Part of a small language model's weights.
Size: width 160, 2 heads of 64, vocabulary 3976, 3.4M parameters.
Training: a variant of SOAP for these matrices, 139M tokens, 2126 steps.
Each number is 50 + 10 x the weight over its row's rms, rounded and kept within 0 to 99. Layers, rows and columns count from 0. The size before them is the row's rms in percent of the matrix's.

# q: layer 6 attention query, 128x160, rms 0.2, rows 0-37, columns 0-39
# k: layer 6 attention key, 128x160, rms 0.194, rows 0-37, columns 0-39
q0 108:68 38 46 46 49 57 32 45 38 58 48 41 46 52 64 53 52 53 47 52 48 33 48 44 40 44 40 46 60 66 65 67 43 44 44 50 48 53 42 47
k0 106:49 45 45 55 47 51 46 41 34 48 43 69 55 56 63 55 69 59 41 54 42 46 42 57 52 55 50 43 69 55 33 57 29 51 55 51 61 45 48 59
q1 108:41 52 52 60 51 63 58 59 53 59 41 55 36 71 65 70 64 58 66 59 51 55 56 35 34 42 62 47 39 48 58 48 45 47 49 36 39 52 38 52
k1 098:44 56 64 53 40 43 59 55 34 56 51 57 63 47 47 48 50 59 62 47 49 50 48 55 56 47 49 48 59 53 52 42 40 50 64 43 50 75 54 51
q2 097:54 51 52 44 52 48 32 41 59 67 51 47 54 57 57 44 57 53 35 49 57 31 53 48 63 38 40 51 62 54 66 54 56 50 37 51 55 66 40 61
k2 104:53 31 60 48 48 45 45 54 60 42 41 50 49 56 47 59 47 70 53 76 28 40 42 53 57 46 48 39 41 53 41 71 35 40 66 43 42 49 61 54
q3 104:46 51 50 42 60 60 51 41 51 41 39 54 41 51 56 40 44 49 65 29 55 62 70 52 54 44 64 51 46 37 52 34 56 49 48 28 45 59 35 67
k3 096:40 46 48 55 40 50 50 62 39 58 53 21 70 32 41 58 32 30 61 59 49 58 55 50 52 55 48 60 43 59 29 41 54 40 53 50 52 41 69 36
q4 097:38 44 64 52 45 43 48 50 81 51 49 51 33 41 48 57 49 77 51 43 55 42 49 54 42 56 66 51 51 43 68 44 52 56 54 58 42 57 60 55
k4 096:70 51 57 56 53 50 50 51 55 45 44 68 38 55 51 39 60 50 39 46 56 62 38 53 48 53 45 43 61 53 68 49 63 61 65 57 43 52 42 46
q5 118:62 33 59 26 36 37 54 43 59 49 50 58 46 36 64 55 40 63 39 43 29 48 30 52 52 58 68 44 41 35 23 63 57 53 60 55 49 55 51 50
k5 108:70 29 59 44 36 49 45 64 47 56 29 50 57 58 68 49 45 72 47 41 44 40 57 41 44 58 52 41 58 48 43 47 44 53 54 36 59 65 53 62
q6 107:37 37 60 48 51 43 35 51 34 67 70 62 49 43 52 46 50 54 50 69 33 41 57 49 54 43 59 67 63 61 25 59 57 47 57 44 55 55 37 41
k6 104:59 68 32 61 35 62 44 56 55 47 39 48 49 53 66 68 47 47 48 37 54 59 61 46 57 55 44 70 52 56 66 34 48 49 54 36 30 40 38 60
q7 095:30 42 40 53 57 46 55 61 65 54 47 51 51 49 44 38 68 60 57 64 57 59 50 48 43 43 64 63 44 50 62 52 41 60 52 45 47 42 52 61
k7 099:65 62 44 49 60 66 37 49 58 37 26 53 39 55 52 54 47 45 52 53 30 45 54 40 50 48 55 52 60 35 48 67 47 45 45 42 30 50 44 47
q8 116:44 41 37 35 33 61 44 35 47 37 58 45 50 56 62 52 40 56 31 49 57 28 58 51 32 51 59 23 44 60 55 42 43 54 50 51 49 44 49 36
k8 114:46 44 49 48 60 47 63 55 43 47 46 57 46 59 48 50 69 47 51 57 66 48 49 59 46 58 38 18 62 41 53 62 57 66 52 65 50 51 53 41
q9 096:48 56 52 73 45 51 58 46 56 44 46 67 52 39 63 46 44 45 64 27 51 56 34 43 44 55 51 51 39 52 60 48 44 43 39 46 55 45 44 56
k9 090:44 43 63 41 41 65 50 64 52 54 75 41 50 44 54 72 48 45 43 32 71 56 61 45 44 55 54 39 45 39 44 53 66 67 53 48 54 55 57 46
q10 111:57 62 60 66 64 44 39 60 40 61 61 60 47 69 72 55 50 37 45 33 40 43 55 49 38 56 67 44 38 60 51 56 60 37 41 44 40 47 58 50
k10 107:45 54 49 32 44 66 51 64 36 55 67 38 56 45 52 58 55 48 61 44 39 47 55 53 50 61 56 75 59 46 57 55 36 70 36 43 56 47 36 50
q11 108:37 57 54 50 54 71 48 58 39 57 44 39 34 53 45 41 48 39 39 42 63 39 41 36 54 45 58 50 45 44 59 43 46 46 37 53 54 35 43 52
k11 105:45 47 48 63 51 65 43 47 66 73 51 50 35 60 51 57 41 31 58 49 41 44 63 53 59 58 46 44 51 40 41 47 52 50 46 33 51 43 70 47
q12 108:44 43 48 41 49 54 64 62 48 41 43 50 58 47 65 61 41 35 53 36 54 50 60 51 49 52 39 40 52 47 55 62 62 53 38 75 50 53 52 62
k12 107:56 57 65 41 45 56 50 57 60 51 67 35 53 48 67 39 43 52 64 42 34 49 55 31 33 66 56 46 52 43 38 62 58 58 58 45 48 53 56 48
q13 100:54 50 50 46 61 59 47 39 49 46 39 42 65 47 46 56 52 55 35 58 34 49 58 45 50 21 51 50 54 41 72 60 44 40 62 66 54 46 32 51
k13 105:47 52 41 59 36 53 57 57 39 44 50 30 74 45 54 67 43 56 52 56 54 58 39 58 43 63 51 38 60 61 49 59 39 53 62 52 57 40 53 57
q14 094:54 58 46 56 59 47 54 54 50 58 58 50 36 39 49 44 55 54 37 71 50 49 43 44 61 44 31 48 47 41 44 52 47 61 38 42 59 29 47 38
k14 094:58 45 44 45 56 35 56 43 31 57 49 40 60 36 51 40 62 26 57 40 54 41 33 38 42 52 54 62 38 33 54 42 48 48 59 55 44 49 47 48
q15 106:60 55 41 57 42 46 52 59 59 58 43 57 56 60 63 48 78 40 42 59 60 54 59 28 48 43 39 42 45 61 49 49 58 53 55 39 55 45 69 54
k15 105:52 49 57 37 42 52 53 59 64 56 23 86 66 55 37 54 40 50 35 66 49 50 51 41 49 44 47 40 70 51 41 51 63 36 33 39 51 56 51 49
q16 097:55 40 54 57 59 29 47 37 58 58 57 31 38 41 65 43 58 47 44 48 35 50 52 45 68 46 31 44 48 50 54 49 57 46 62 75 60 55 53 40
k16 100:34 53 36 48 57 41 48 59 31 48 61 44 55 40 60 69 39 45 61 58 51 56 35 63 41 31 35 45 65 64 53 50 30 51 42 39 41 67 46 58
q17 103:46 65 42 34 59 40 54 60 61 50 40 49 65 67 61 45 35 64 42 51 32 54 71 54 61 38 38 52 55 58 49 32 56 36 41 42 62 40 65 73
k17 104:27 66 58 46 39 58 52 57 46 55 47 45 57 52 47 41 52 47 56 56 66 45 58 42 64 46 49 57 33 31 35 39 45 59 56 33 54 44 48 43
q18 105:48 62 46 47 46 48 55 57 42 61 66 60 46 47 34 62 51 44 40 36 47 50 46 50 56 42 45 50 30 66 46 52 41 57 35 79 47 53 49 56
k18 108:54 59 44 43 43 44 62 43 46 69 57 48 50 60 39 64 38 48 65 56 46 46 44 57 48 65 56 52 30 50 60 55 42 44 57 61 57 50 59 37
q19 106:64 46 50 50 48 39 52 56 47 59 55 46 57 56 41 59 50 60 39 55 54 47 58 66 58 58 56 43 49 51 50 56 56 45 62 62 43 42 56 38
k19 101:43 60 41 40 66 52 35 38 52 63 37 44 61 22 49 47 48 55 40 54 31 39 60 46 50 53 47 49 59 47 46 42 47 36 54 41 39 60 47 49
q20 113:45 44 63 68 56 44 65 52 33 47 45 67 44 50 43 55 33 38 54 41 51 48 46 23 31 41 42 58 44 50 53 31 37 49 47 44 54 51 50 61
k20 101:49 45 48 52 39 28 49 49 53 36 67 64 48 48 42 55 62 37 33 44 49 59 51 67 48 51 55 56 45 48 48 57 52 43 48 49 73 47 77 31
q21 093:50 51 47 61 33 30 38 67 65 60 54 39 51 62 58 42 31 56 47 39 42 50 51 58 41 72 45 57 33 42 55 44 44 37 65 55 56 71 53 50
k21 093:48 50 54 32 39 56 51 55 47 48 58 44 37 55 50 45 54 52 49 56 53 63 44 61 54 54 32 52 42 56 55 46 42 51 42 51 54 51 38 41
q22 112:57 41 54 50 46 63 51 31 34 37 38 64 28 36 63 44 59 54 70 58 62 62 45 61 54 67 44 61 47 49 57 62 73 53 55 53 45 57 52 55
k22 110:47 49 51 39 44 53 47 65 42 53 48 35 42 34 48 55 36 68 39 48 47 33 44 59 41 36 44 48 56 56 37 39 43 72 63 40 50 68 63 42
q23 102:48 38 52 50 60 56 44 53 53 51 70 54 59 41 38 42 52 63 47 52 56 44 75 57 58 76 52 66 48 42 38 44 62 73 34 44 47 61 47 50
k23 102:51 53 47 65 40 49 47 56 65 42 55 45 45 56 47 57 28 45 41 53 58 50 77 80 55 50 41 42 65 64 51 45 52 44 45 56 42 50 58 60
q24 114:39 36 46 31 51 63 70 48 42 58 48 52 43 49 39 36 39 46 34 39 58 60 55 54 30 38 61 39 49 35 51 54 58 42 52 39 59 63 58 69
k24 113:52 40 49 50 26 59 67 42 48 45 59 52 47 33 57 61 44 28 60 41 57 57 56 46 66 69 52 48 40 37 31 39 68 57 58 42 43 50 51 49
q25 107:61 63 43 75 49 54 60 50 38 64 57 58 69 34 58 48 66 41 65 44 58 68 25 43 41 31 63 61 58 61 51 32 60 53 38 53 60 37 46 57
k25 100:41 61 37 45 47 35 57 56 65 54 65 44 50 61 43 39 53 39 56 68 59 50 44 47 39 48 38 55 44 58 47 46 43 43 54 49 35 58 55 39
q26 103:46 36 51 59 56 57 66 42 48 52 46 20 27 52 31 58 36 29 55 28 58 39 64 55 50 31 53 50 38 41 56 55 62 36 54 44 56 37 51 42
k26 108:54 47 47 49 60 34 53 44 53 44 41 43 55 39 37 51 46 48 59 57 54 49 56 44 57 56 55 52 56 50 33 35 46 46 45 59 55 55 48 46
q27 105:61 44 29 39 44 47 44 49 68 49 35 36 58 43 59 62 65 55 59 39 54 39 26 52 48 70 42 43 48 42 27 46 55 41 69 49 50 83 40 50
k27 105:49 28 42 57 36 52 45 42 40 44 34 57 32 35 46 39 71 59 42 47 47 34 49 58 53 52 53 46 44 47 47 73 29 63 58 54 46 26 59 37
q28 114:55 51 54 34 57 62 60 63 42 54 32 57 39 46 69 32 59 30 50 44 53 64 50 57 57 48 59 55 48 37 58 37 51 66 48 55 43 41 52 50
k28 112:44 50 44 52 42 62 60 57 70 64 58 54 47 63 46 35 34 55 32 53 59 32 45 42 60 35 52 51 39 44 57 33 55 45 53 56 47 52 69 36
q29 102:66 28 44 53 50 42 52 39 42 39 63 45 45 37 61 44 36 51 44 47 34 43 48 44 24 65 48 62 60 59 52 52 54 67 60 53 60 57 37 50
k29 108:72 53 46 57 36 38 48 55 42 45 27 45 39 34 43 54 54 51 55 44 61 37 43 64 49 68 61 42 76 50 68 61 37 44 48 50 63 47 70 55
q30 106:62 41 49 41 44 52 47 62 45 45 50 67 61 35 53 39 48 40 55 62 48 58 59 57 43 51 68 45 50 49 29 53 36 46 47 51 42 37 38 46
k30 106:54 68 52 51 33 42 49 66 63 39 42 48 61 40 58 41 49 52 58 44 27 44 33 46 53 56 49 53 47 58 52 59 46 39 52 45 64 55 68 51
q31 107:53 55 41 33 49 45 62 46 48 48 48 57 37 49 31 18 44 52 37 48 58 69 53 48 62 48 65 38 52 35 41 54 42 45 38 63 53 42 39 32
k31 107:60 49 47 56 63 63 48 41 48 66 71 46 46 51 36 60 50 37 44 77 33 30 54 50 51 65 45 25 48 51 45 51 51 40 45 44 38 33 55 53
q32 110:70 36 60 47 53 49 55 62 50 42 32 45 54 32 54 55 47 46 49 53 41 56 50 55 41 56 45 34 40 46 67 54 71 55 52 45 62 60 54 45
k32 108:34 41 59 38 40 65 40 43 45 52 53 51 51 36 45 61 45 42 58 39 43 73 57 39 41 57 35 41 58 45 37 51 55 66 38 77 51 56 48 50
q33 107:45 43 68 41 48 60 48 50 52 62 41 65 45 47 48 35 41 64 42 48 39 49 38 62 54 61 56 31 58 53 45 56 47 50 35 52 61 45 47 32
k33 102:54 43 59 28 54 49 43 48 52 46 66 72 47 40 50 59 53 45 57 50 49 53 49 47 53 60 54 46 57 49 47 60 55 55 46 65 40 57 76 43
q34 108:49 58 57 36 69 50 50 44 38 44 48 59 51 44 27 67 59 33 56 44 68 39 61 63 55 48 38 58 76 25 48 55 52 54 40 48 45 64 45 44
k34 115:37 53 54 73 51 63 60 52 57 49 49 56 51 51 57 61 48 47 49 50 39 50 68 40 51 48 35 46 46 48 50 40 55 33 67 60 48 53 58 45
q35 099:57 55 51 59 45 52 54 51 49 70 55 60 50 42 36 47 66 47 58 37 53 53 41 37 56 58 43 43 50 51 47 61 52 74 50 62 57 56 51 42
k35 100:51 56 64 55 50 43 47 35 51 62 49 51 49 53 59 53 54 51 36 41 60 32 46 25 50 59 57 51 43 50 48 49 53 35 40 56 48 49 60 57
q36 095:56 54 49 32 66 36 63 51 57 36 64 49 44 61 39 65 47 50 28 38 33 36 38 37 45 74 55 55 50 52 49 31 47 58 52 43 73 61 59 49
k36 097:54 44 48 49 41 65 68 43 54 46 39 48 48 47 46 49 45 46 54 47 58 57 60 54 53 30 54 38 56 47 59 49 43 52 56 48 46 36 27 38
q37 110:47 36 47 49 59 44 55 47 61 62 52 52 75 47 52 65 65 41 27 64 48 55 60 38 43 47 45 61 51 55 66 51 30 40 56 59 44 44 53 50
k37 098:64 56 41 53 57 48 32 51 43 50 49 54 52 30 49 53 70 66 46 53 45 27 65 48 54 48 38 51 45 56 45 50 49 31 22 40 47 61 58 66